Part of a small language model's weights: MLP 512 GeGLU.
Each number is 500 + 25 x the weight over its row's rms, rounded and kept within 0 to 999. Layers, rows and columns count from 0. Numbers have three digits each. The size before them is the row's rms in percent of the matrix's.

# layer 3 MLP down, 192x512, rms 0.0763, rows 49-148, columns 0-63
098:486535472498471553506526519494526483526545521505519503498518476517496490486458513495459521505514502479496465472484508503519480493504461462454483515476487475486534484545486490530483503483466477
099:502486512485477527498444465506509507502511507504505472481581482458499476460495520480518484486481484473517505490490557532517543487479513507533509479448453457506510477515525438491537491505519499
101:503499476530485476499488518497522526492468495461527507477527533440496506501501484535570475498486504491474545518547460511459474504499457459506506490490505497426486532517526563496505501515521502
102:450485501531479490516512480481506461498503503527486526460513493526489500462524544483492491456493532447522499487536516506492485490482522545515472502495512505475490485512514499495512497544483457
100:506478524531483491478485526506425468475501478443506474481497482520516493497489488491503505500481505524487476506496457567476483556483521513500538442516492480464476529503472525511527497529545496
098:528559508490500511498557512532515499481489501485514479541514477490520489445464526510497489449527540533486555489491540492556489519528498490517526467536487468507510447483497530509502476509464496
100:498470440516484497518543502510536471523513530493506529503500558507532525482480492509467495502550510511485517465492549507486420463513539499504504512518523523488581511482460507506505538500503483
119:506550563532480504511485432543504464542526539476457498533505519543490470431494516472532495539507537481498504525489482520479529512514507496523491481466487478463495483499494548496492475516498502
096:545483461474509494549442478483477523475497537533488527458512477490526529515482516489520515499470467528502509521487511475515507540516506502511527540522484510509536506512485527515489508538493508
096:485493498528497513474457508507474483490481493498514484499517442521529500480520571536510425467468492532511487548519500508478509508487485463464505514517490480492474536508503474542492501493475510
103:497518460524515480521471525493469539485521496488506467507457487471511474524464492488525465510476513467505515520501452536472501504498500483504506519447546506536484514506498498458506554524450511
099:513448478468482525520515522492482517478506460510530548529523483503458498467455466500513486514530524516441454484513471444499500525518524497508536481471492481491551528516499543507496516492513510
100:475473488441489490518489511504498479505478485497490517507516504521496492477484501505443523522474519527452470503486448496522514508478477526496506501483475508530457456506483543496517448491516483
095:508459465520503538504494500536514475484504462477487494515519509501476486478481516506533507512498489487510470508483502512519511502470543499526473520485455469561469512494546520504544448488481476
093:461468490525545515504429466484544521525521446505464483494500498480513503503487504478486508517510495496525470488470472511479522473525506499497514513526477521497483501497503464471494533500442517
101:532487463508505497497543488446523559485497539539525484486522479524543478517464525483524545502488486504486527481483533529485436500565484503510469519532511461540462440521533520508473513506494501
100:489485485528489519510540555454483507461465523501499516452496497477491480509520503488460505492521426530503519499508498507449489502453511495482514437530455514486500481490511497516509491468542508
111:497462504503462525489485504482496511508475533502506477468502457506529510479485501472501542500536505528481522484513462529491518468507472496500512527512456497500522553495465467482483513484526510
104:483479510478518480467531522515490509520485539477502522489482509465510491523500479516481503489504478526507483446477516502498498486498499505497522494528528478511475505486457499526498545488483526
097:545530485502493495520516473523509542500468495497481565519472537473558536531499464480497491496453475553491490473482505510511445491500487501538464521487502513525520510514467521519490529476482472
101:538500528529536525484501487474471462475513533463451466537492511477482514513451503500505509521500517506517504433497458532531523515534495497516496518510495453533494495520500497537512467500516487
094:507483501510518514486499520487508514502565500468466486509534472510483476493487503482517518495519444544523451487471536460493511463518492532501512513500559471475503497494504480482489494491474444
101:489495482527474498464516493457507508509584505458477503542474501527520513505517506499482500498492485471510522466535510479475470525491488468502455465497491481558472487469476517488521486515514500
094:508492471499537522536527496520509500496522503490491515493546481513537487508507512486535445496559527496485501459484536500537479519536518518529506477516501505519537499469476489487495520465503488
099:503475449492517511458489496485519506492529494449498471464522513529557474484493505528502518519519514434526466512482485484506454513522506572502495511497528497511532506529489502482512497492512549
098:480520469548537512525541547474535478536484503493505516497482486469534506503517498537531506486476479520489499512491490496483494516515490500529525502491447512513495513506509475495507505547500481
102:485463484504500500486512486485496488520499497522460512510498519525508478519522507474484541490489507518499510498465524498503515464525496469468488514494525538477479504512489503523457507481491441
100:522518495447478497494481507509470514485510537496512516545516527520414521482484567480493523525507514478511489469507512488512516501503522486487526479465475529490494512501509507487500527512512515
094:452526499481501466452518518505465490488490485497487499479476485537510519437532478485514516497481522519508526493472506498527492513519536482507514510530528518499492441505505484539537469479499532
101:484474531497494523511516502535454496528580486537442523538475465476498480507502532509519484465484470534510521536518468469518460502500523488461472516517527460503553485477516475481538529525491486
099:517519489448517522505550530521525509509461508493504501484452487571564502486471479556512511560496483505511463478537470538479540535506523451465488478478514502494532466548489500507479491475504520
100:473469514501496510502487472466500518512515457494503526492529500519522504505478484469509517505517528505465472470523494500504469495462478518477481506502500508503458497498521469512512508525500529
096:490518467505485489509510493498498470496500525499506461491489520504508523509526491554450492502493490469522501506513487459524456546527525531534516500495474504484473488533484491513522557498483517
094:500489475508535496473503480494491498492503512488455502515557509506512486498492513506467489447547533501514539499463558490524476476504484514504547502478507488494438515452499525490525463490522547
101:485563507460536460477508494466454465483526471488500552526497490488508520483501490522487510501490457516571456483545486520484504460519564511479500523461515463540524491502527498494492470483487492
101:479495476501554497515544453488469487545516485489533487533498481492505515486512491527515536466442482529520526494468509430462483501505516446522506467529508483512503466475494539483522496492515475
092:486473533539488525505500497550497484558521471522489463533519496493530530561457511494495534467508501489460537517505491509501532547507448428451507445476514486532512551503479531483505531504534502
089:514505488461487517501461532461524459495481468530471479479544519525503480496525512454494480446493491482503511514544528439575494490473496470497536502519515488541535523514521501514506471468547477
099:554496515494516502517494520494515496539526497494520488514505535559509524483565503508535510500497471473489524559494532492496500488502516531488525510540464503482501531526488524531496518458486483
098:469501499536496492473513524528486494503529478534489499557491492466523462506467489540464469524497520509478482498489512487495488490532489502491484475513481495506522519474476486509524556459496498
098:485459494534506489511452502500491491479518520498476528555513485476497508457528544496520513538508499486538502500472516511480498527494477492489523476439513460546512527493518472441515489516533528
101:498492494536522497487495499475488510450533486506477489492500474520530464481490517459501521505507490513490494484497518485476477489501504459460506471540496552470556478501527500512472504480503511
095:493494505497477496467528489493525516467488532513487479491495484535477493493491502447496469519510476542483494521481464473488477528518503499516511448514521513487508442499476477514488468523483484
101:505509489474486492458522506479420511485544466501556465488490476464499509464498479498480539534503509536505517474510509497519527498487478471486492494507555483524518495469469503472511508506492478
106:510498521469504504500480453513500492489538467481508492552506514496495518493498529520502494501465473459474527469501507496488522491527508503530533525488516514485508471453497511504494531519543502
106:494453488543550534533541513547509518507528513549503517481540455556484497485527467515527485517502467516500509485533480494499461486496477507495509497476536514513539509486495534495489532482470497
099:507447443531491503560528492504494491540472459519529498480511483496515472531451463463509485450504509524543545508519493512520498492528516553549497498502496489474520530547497487483499524499455506
093:542529473458488466514485523518533519475474501517490556509516441516483492528523544513482516506497524518507515523502446491570577522473522482481482506530506522488501514486492539490475491505526468
104:477518468553477494531505485526488492467464532504475498473493483495481506534545489503516500502493504481523548532483499537483464517443460495469497464526550502509464492494475526520512535501537473
104:488498512501486498537519484512505469493514452513471498479487513448459542497549512499485514472522521459461496499504468526510473507505467480543511544528444482479463499452543531506480510486494523
094:481503510510473497498492516510458537489520510464499439474491498533497497480493510487527491502540481508508563505535516497481496508517472526509481478487481524509508504479535478478475525497522492
105:534506504479508528488506472523521473517502490476481461520494523501500513541529538498523476503494489491516482451492534527532482502505505462473513495516506510508468507513456487517510458500487520
097:515505527463538519505512476482520516521527524510532522437492454479486510570565490492465506531528487489507477441485490458478528483497450483479468563492489497454535480510524452512496482506505492
098:484510503475479504507515460508491526515504457495509488523518522470491488479530482516511474539498501484512547544514492555518504461490532455539460509476538503467483480478486491481539466506480470
102:506525499488517487496455485493527486525506491485498517525495509492513508500521514490518482542484501488491517468501489528468495453484526486459493494544472483470478498460494501465549489496468525
093:474540494554478496479506489473507490580495504520514513478495527474458541490503490526506513513440481469433472529505491508509509540512506496497537468496471512491466495447481504529497498493493515
090:497469495516544482497515513471480518495482517450506566529494496512485519532480525528483522496487458480494437504527515473499493531471476491488520492476515421480468512483508545507528504483453479
100:441517552512507495499432518523505475495457511500497475458511475499521500502538502483459517525520495495528472520483520471497467473537490493517511495480517508538457513529480518448477522505503524
099:490497498479510499510495449462496521528504521495474446459512488535518486504511520543515522511529469508510506449520472472470523510464515470500498529499487491461465512489515495482486513532494486
099:490503507459475502512505524451518500493486475508513520540494470528496543510489513506464517493478485509519522471501525526481520502477467497450489483486461568463522486515500476524464530497524444
102:560530536505498472493490494528518493502494480534503472548512545479494485540511536492484496484472577458492482521521422507476488507454514530499447505499510514501487539503510473472491490524509485
096:482494515453484481537481511428499494480501490436464521507469450484477506500479499484577528478498525494506484501551496520439471486489508488511486520517478454539481510500503487520524461529507502
093:508481485540521514522482503553477508498483470505509505528522471482496520518522454471525434501451512540477455507499487458523515481517522509490456538525516488507534462500546473500504527515514515
099:523506484527542551451512520467458536477502476548492525488527507489538514491470525483510461494510491458489483488539526496488510525507508510527517474503496515513455512500502461547503532509491491
094:497545481490479523490505514472480472459485473474520485446484503506483453503476507541511499475498499482467455527470546502482505490551494475553538502472512516493486490506499486518494477486465510
101:500544555456484532520470515502507507509515513489481444546488532455487454507524493495466508514532535530501518485547513494480527503518510528492536514540530529481473495502482510486460505439512510
091:514490482556522500482498501474469500507477484476500531519474522482477470496482512501476495455513491513516473500519483497533472480527562514490474493502481478448445510511501484501480510504502516
093:536510492514551524494531504540531518507496541490505525476495500540557506500522536469537532487500503501502492487491496489522521492476503465513465518550503521480508496485512485538488519487498494
102:518519490521505516485533486530503547538495480514457488517531465456474495505457501491445480445517484491528528494502509506463532484458524520487516512495496512490471446471508510488470496546488516
098:489497484492525491486515479537503487522494535506531560479477524489439547491493465491488505499512493487511482471451509455511502516519517463481517536500530490499514512515434508498486501486493491
111:464548530533488496479488469523497500539513514442499487487500514513500483460498476445518505510505544491444479531502434529478494524478544535529516504508480501502523523492501522525448504494525512
101:524532519471515489516501472465538498489489498493474503492518481465513513506456510488486502467482542494473506514510520534510479510527517448480492525510503493496546487466522462516466474536492495
092:506474508506513497482508518503522518476526534498491452484521475532518472473499483488510493509494519535518461518461458521541465505534520473446464499517527516516520519514515469509536519548494497
099:471529497487509460498497496459496519496494494522515489468538502547487543507470530485502512469477498496510440507535515498462491503503488521508502502535552541521497495513504507488482504540476525
105:473454514522519489484552505494497532520517501484472506517487496528514513529498521543501489490537527535524465483521489508440521509436490460494473548516540484459481529496499460559508490571458469
098:506517455523474488509478532483483505522492514520519507507542492497539475526553520514516508501501501505503453521473490491478498534501463530484496490513513530487484502497493503510544493501517514
104:524500536516500539504469484496493517498461510501497540519522468511499440538483486504496532536509468468479505500495519477522499444524472469525479516467517499520489536486503516485498492508471474
174:499502524479497502514497485488537520492466477506564504504501490557524478499501490461540537473551487474454517493514507502493486462471517501527525506499489511495563454521493527505530483502498476
102:523520489508524490483511511494478533502524456457511477485512553466515518484556525467496526518533516569497481477511510488486458534490476529501466541542498501534519476522509495486488486487504452
099:522486491534442512517534474501495485476517517490526527497548488514493496476504473506476490476473536485486502486471483502488509521520489460501458456464506484497469515480460521519497511449507519
094:489519504497485506469468504506495517497491481526509493490499478525512544488553507470460456504523493524511494507496495539510501488498495525496496499500473482452497528488523504466529498500532475
102:494539533476516466521538522495569498527521463468484542505504490501488522491512473506502500516519482511495577519522472483437529483473489552477506459484486480478542483511479457507505493472519467
112:470467482508482477497467473487482486489499521506495513529522527486513529463478458550509531533457439460514495479477513543532448456475506502473473513471487491526479492432472461490496499500505489
094:489498472534490515524429505472511509503541507474522495507478495491517499476564487459510458534527490499482495466483523520504502497439477551524516473490486532495526513529538508501500513519481489
093:527523517507519492450448497496508513520488508463450482450542515498475517474498508474514534497514532492519544506496491513510507539508530497520461500484514511470466534537520494545497465562519479
101:501524509513481531469497482499556484515490474492479488504497498476559514527520487456488541510479521475520469488464550480522465500488490512513488506470475504509495525488509500489491488512493489
097:514493433532521427472546507497481513533473473530531465507477515532460518517483507499522519489466491517515456474480504517507518505458520499514502500481490473499510530471516488468533471512491434
099:507503495489495507526510498556486493569463428524461533479450465507496519467471460526481532501518462492522491507443507477488461449524505474499470475449506500457503466505534498528510515498551509
093:529528494507449484524472487496493501525473516511458493531482501478519513526463501522470468508480510499515482462482488486530487491515474513513502495486481536510505463525489485477502523495514497
096:474504509517499462471486466522494493494486503557518453495498492524532468510482477533501532531472474499551510496521488501504492484497541508505506514484512477527476484467536503492520522555486476
099:549503488493550475500515464527475506502495502495465476507480519461476507475508517470497504462499509484489482486499475517480514502502477524476481497491520496498481513457490451498467475521511531
099:469506504492547487547560512495473479540486489522534480507486436490464541487491530481514476496486525529521508479511510518464461497506523463496507474538514515529510483497539533497501493485446512
099:540476514501455513508487520526554499476507529498537520474491508519546500541460495509515491508464499536480541478497511490477496512485516515453531473488528445509524501468494506562506517505463492
094:511509493510509476499463544496502540499536499477540499483522492480521464480503479459451467487493500512501509531484512516534526521500544507498515517506499500516471471483548484515517543493461537
102:478464496462493462505528458455538515513561455491490483457450489474495512543496479492522486505517513472462485522477504458503526528503494529529490482524508493530539501484507535510487540493467509
162:514521533498468485504534571488511478480527513487480474556546462483515534496512500501526501531466498478526509449582463526507510464519491498486515533508477525443493508526508466502558461475491505
097:495539480523508498535495522525479526500489541496498492494481503501504491529470489509533488528438501548511514437494460472515523481470503540497489495451491496493501525537458460483554538550508474
096:490502489521497510522498505462530485472564512491495499510492521495473502497486493503491525480539490525464494513518513476471465517486498528479488515488521485502465477531448496502526452507497462
095:509490528520492546521515502489505500504527500507502481499516494552509502492536456519471541489510495506462501504517541489474494497489522510483536481511520475480472520485467504478523474530511481
097:479513502499475493498502490510517503512497483521508518542459496508529519513479536570501501475496516515488540498484509515565480551533526478458520533489474488474507554466511492536490543478470503